From a checkpoint of a small transformer trained on Wikipedia.
Architecture: LayerNorm before each block, no biases in attention or MLP, normalized queries and keys, value embeddings, short convolutions.
Training: a variant of Adam for these matrices, 574M tokens, 4379 steps.
Each number is 500 + 50 x the weight over the matrix's rms, rounded and kept within 0 to 999. Layers, rows and columns count from 0. Numbers have three digits each.

# down: layer 11 MLP down (transposed), 768x256, rms 0.135, rows 637-640, columns 0-255
# gate: layer 11 MLP gate, 768x256, rms 0.133, rows 638-641, columns 0-255
# up: layer 11 MLP up, 768x256, rms 0.144, rows 638-640, columns 0-255
down637:501503540513460534517437458455492557479429547541523526482590537433437532445551545352501440511542461472437465530594521444474582549499536445493571535586457572508489499579434461515447530520556495416476452559495465495477544478500502501519529557538488595496556520478471493473473553519500488482494457448491549510464453443486454579509614483540596411490483586597513444478582619512491442575528551521428532455429546502493508503508549529530518443649492509505446502528521505557463504482534500430474559339615470551486517488467477436418569505493523531590527488530541485530446489497460565559514466527469439420473406357560417528543478548525535422493495406505469518461525434563484537455448508551542467450429528358521528429488551472424550477551465437539453492528461528396557517537463520
gate638:478522612492562537525454501487460600505490562520608549501593548467448383489521330486529491499570387534606496523449644550502421524527529448579452597491528519526440464482538524496473586493457537537572498417573564541546492483430588501577459467448513530503490403517499464497474490491469531589493486496621484405413597435447481484554477563540408439434487513445489681516550445423458533453522515424461423521539519529532443593571513442538502530545411506462557440522505438442497418475533491578493551474463510520416456468539460473561576466571541541500514461523509540516466555573463417474553529499529422476569491536524546444486521567535451487516556526521446444474498555526473478487516547480613501550522547599498507551560490564517476464445525482488444534468530527504503537546472521
up638:472505493528518517449543409457401466625507485444551497489448515537509528501531493570458470538546540535546505439503514574508527590479531541496514440430531577497565556524480484525512520568527596515458561571487526476423404460446440571550506515521562485448524475491465497518516458533460448456548473577481472493528509552458513468527575570596396523508503456431521489548516460494499445474592491513607550469540490464534550484545559495496489492498412511462536449519484454469471475443452507467535574508506511478423474498407524531544490489494485482563534441495522441514622512507503458503548463469522460457504414422502503517499474495515482524506532542513462448515423533622539443509483540491449539533619363487426559560338579453532427485478512506409401416495496466562489517539533592
down638:473518526538481384440473560515625480411560458535434442513486517508530553512423510526528442531364501443425362507540561478479531441502475404430527517532482486518465379558465522531469488490499448535469579455450491503410459481566545493456483491445493604446496541481502495503558504525591617515442538559471533486511427642469436533500497485510505490587548459496461495482558554551475513528548477598551468459511477523433465568524481511559500582525554426441509569399497581571447537519438502500538386479422469460529548523457517507534579492562612474482377606443446449477479461534530587424520553451436543526452436525495552595533510600537544514508377489522507533557640458471403547517421493457498404503417594454531513485587432539505452499529495567499486609499480303472389559518557489
gate639:420479457482511557473367496488457593520519594490572539519460558554514443484525537461496462496509549461537510524507482524462542601521507394582444469524475490490475557492471387462542484432555463551536430478578498505544603564500546504487556454469631519494525464452392441529449473432497510556422543585569530524493509573500471508540526404571425432497463577421444503525490489468536524452572548519504517471551513549470456501541504480494462469504437436548538477485467498456530512494456559521433564515481484415608574407569504596564599555550512515527515432549496542544544449494513571501515622530479577493569504515466488467528566651519489447563525592477491493401483522469516439495544402484583480580488358485498533475464488540485449563515519490482496470525553442460500455567506538
up639:478431530461512424584493539425516591492458495420503490591576465426406460496531513466537382515480471517490550524433519455532559528507557551447477472478507472493576466462524606467475575462469508499560505481526502541509538427425520518475408535446492572570479451521507547503520438537547491548565377529472470534441476509430486496527495471517470546516493430434455566494548547527502522512540552517495494555462536440523497487468575540546341415496537511415523534533562579514516499573510422511455460516644611479454555476512383558530518462473502462496515493571474530459523551474504550498532521569485563531615541554428537474491551516508481414522412511508513491436412473487528512521478496504390446545613408460481448485496477441523471482547499492536576626453545462546547485500505490
down639:536583410491453410419547442474528504555413428519446572490476516560459520501556551604530536512583464464530542481490542488532541489427422478498349522507463440533426495476471519461516558469486492453496493539452533539506465460478474465561466414548578508466508473560498500526445458456471455489497478608515427473539515473407514517502425509518505474514510537448481458540509569436459541433528507485504514497496542517468482527487478455617467416550513421580517515572459531587449545494480602482512489418425556606479507512500611504519554608460455496497579560524467482428488575546490540529422597507419466501505564513501458516511457485520572495454520533449446484495574537555520584433546500533456515494490529526517494457506419620493501380436528525489424539542529483515439470477396546
gate640:582513457576415472470471414560553531454457463457500443575488555476548444524452481576469469513517411476572482510506438447518496497471485472518499503509545430488540558484567584483501498567506494502521581493452570510497585434498556506426538493523537519407455488517463630515563472535463485523547468465424566433485502488506555441475466535522513507499565540489490458502494478469454547494531487517592544470440432523503498449478519466451508516519564362447528559496520541486492465551494528520627556456470508528543450531468482565464492451511543583470477484482470454566515460547500520512444545440584496488548450401476493478557547535509559523490488460511482517518526529495451515538459537469499452486478530506418477469548429550512514459477406498529549471458562555420488540432459526
up640:558543503574518508472532521491489532549467498606527468472611571455501581513433461577494457545381480485554459471481446523580507548488528419502499503483486526547505466540509592507556460448477460492456452563474494563473552439533485556442445472568494559479487387491433521463551580541465568446473560483452511455518586547525466437481468538538475498504577441508482547489526503500452446516543527507480586483514472509523545518471473469453483513469468508549505475470524462493462486481436504459587468485481600480493496456565543519461503466574484486441486550541468480475480490581551507511451473496444540478510614484489474480525506497469575493470457499429471472500515571492469451506480541501522541500577538499486452511519410500440521506603485461506508412543522516430424514468522554
down640:540506532544502529540496519588603491468472472463438522501431520486449484530532482484509481432529481539509511532437505439491508490435438599489595458462512442493448546514515447478435527561532538598480491463458473473490492473438490552564494497471549549526452517499462538424483549490504492444459562491490526505542518466569523536454497529499476562490597485478451445539496491487568450538464470470527613527568496487511516438499597445483524448538517517503516485350522520526530449499504528564391499558542456505521453560592488509485521546495486554463377521573415476475480520495492519521561515525512484462489519527514493384506491481467466429523487498469589529538444490517520477450525502520488432570470526466572528496475542540515481463407598441477516538509523424557492497410460419
gate641:468530526576504569495526455366543438493484580485505433491531592474480457490473502517536564525419519467553522474400512402570492517580483469591501579503557427441516427538555536495481569492403553615545490511492494515513495483560441577477506453387444468498467449481427539393532499450502522533581525556511553408496490473526474564554482487464322478580532491479481520441461485510481524500538408438495459431484549523501540453428484529504469497462549463513530487583444499515479517483513579550498542478546560466479504538483414456499496474485475537453498461557573448529521509500401494534508567499511490505467524506488555555556498586427517444339477522547444472429505628529562472461432528484569514577508465599508515473499452481474553519506487523495446525501551479379474522417469530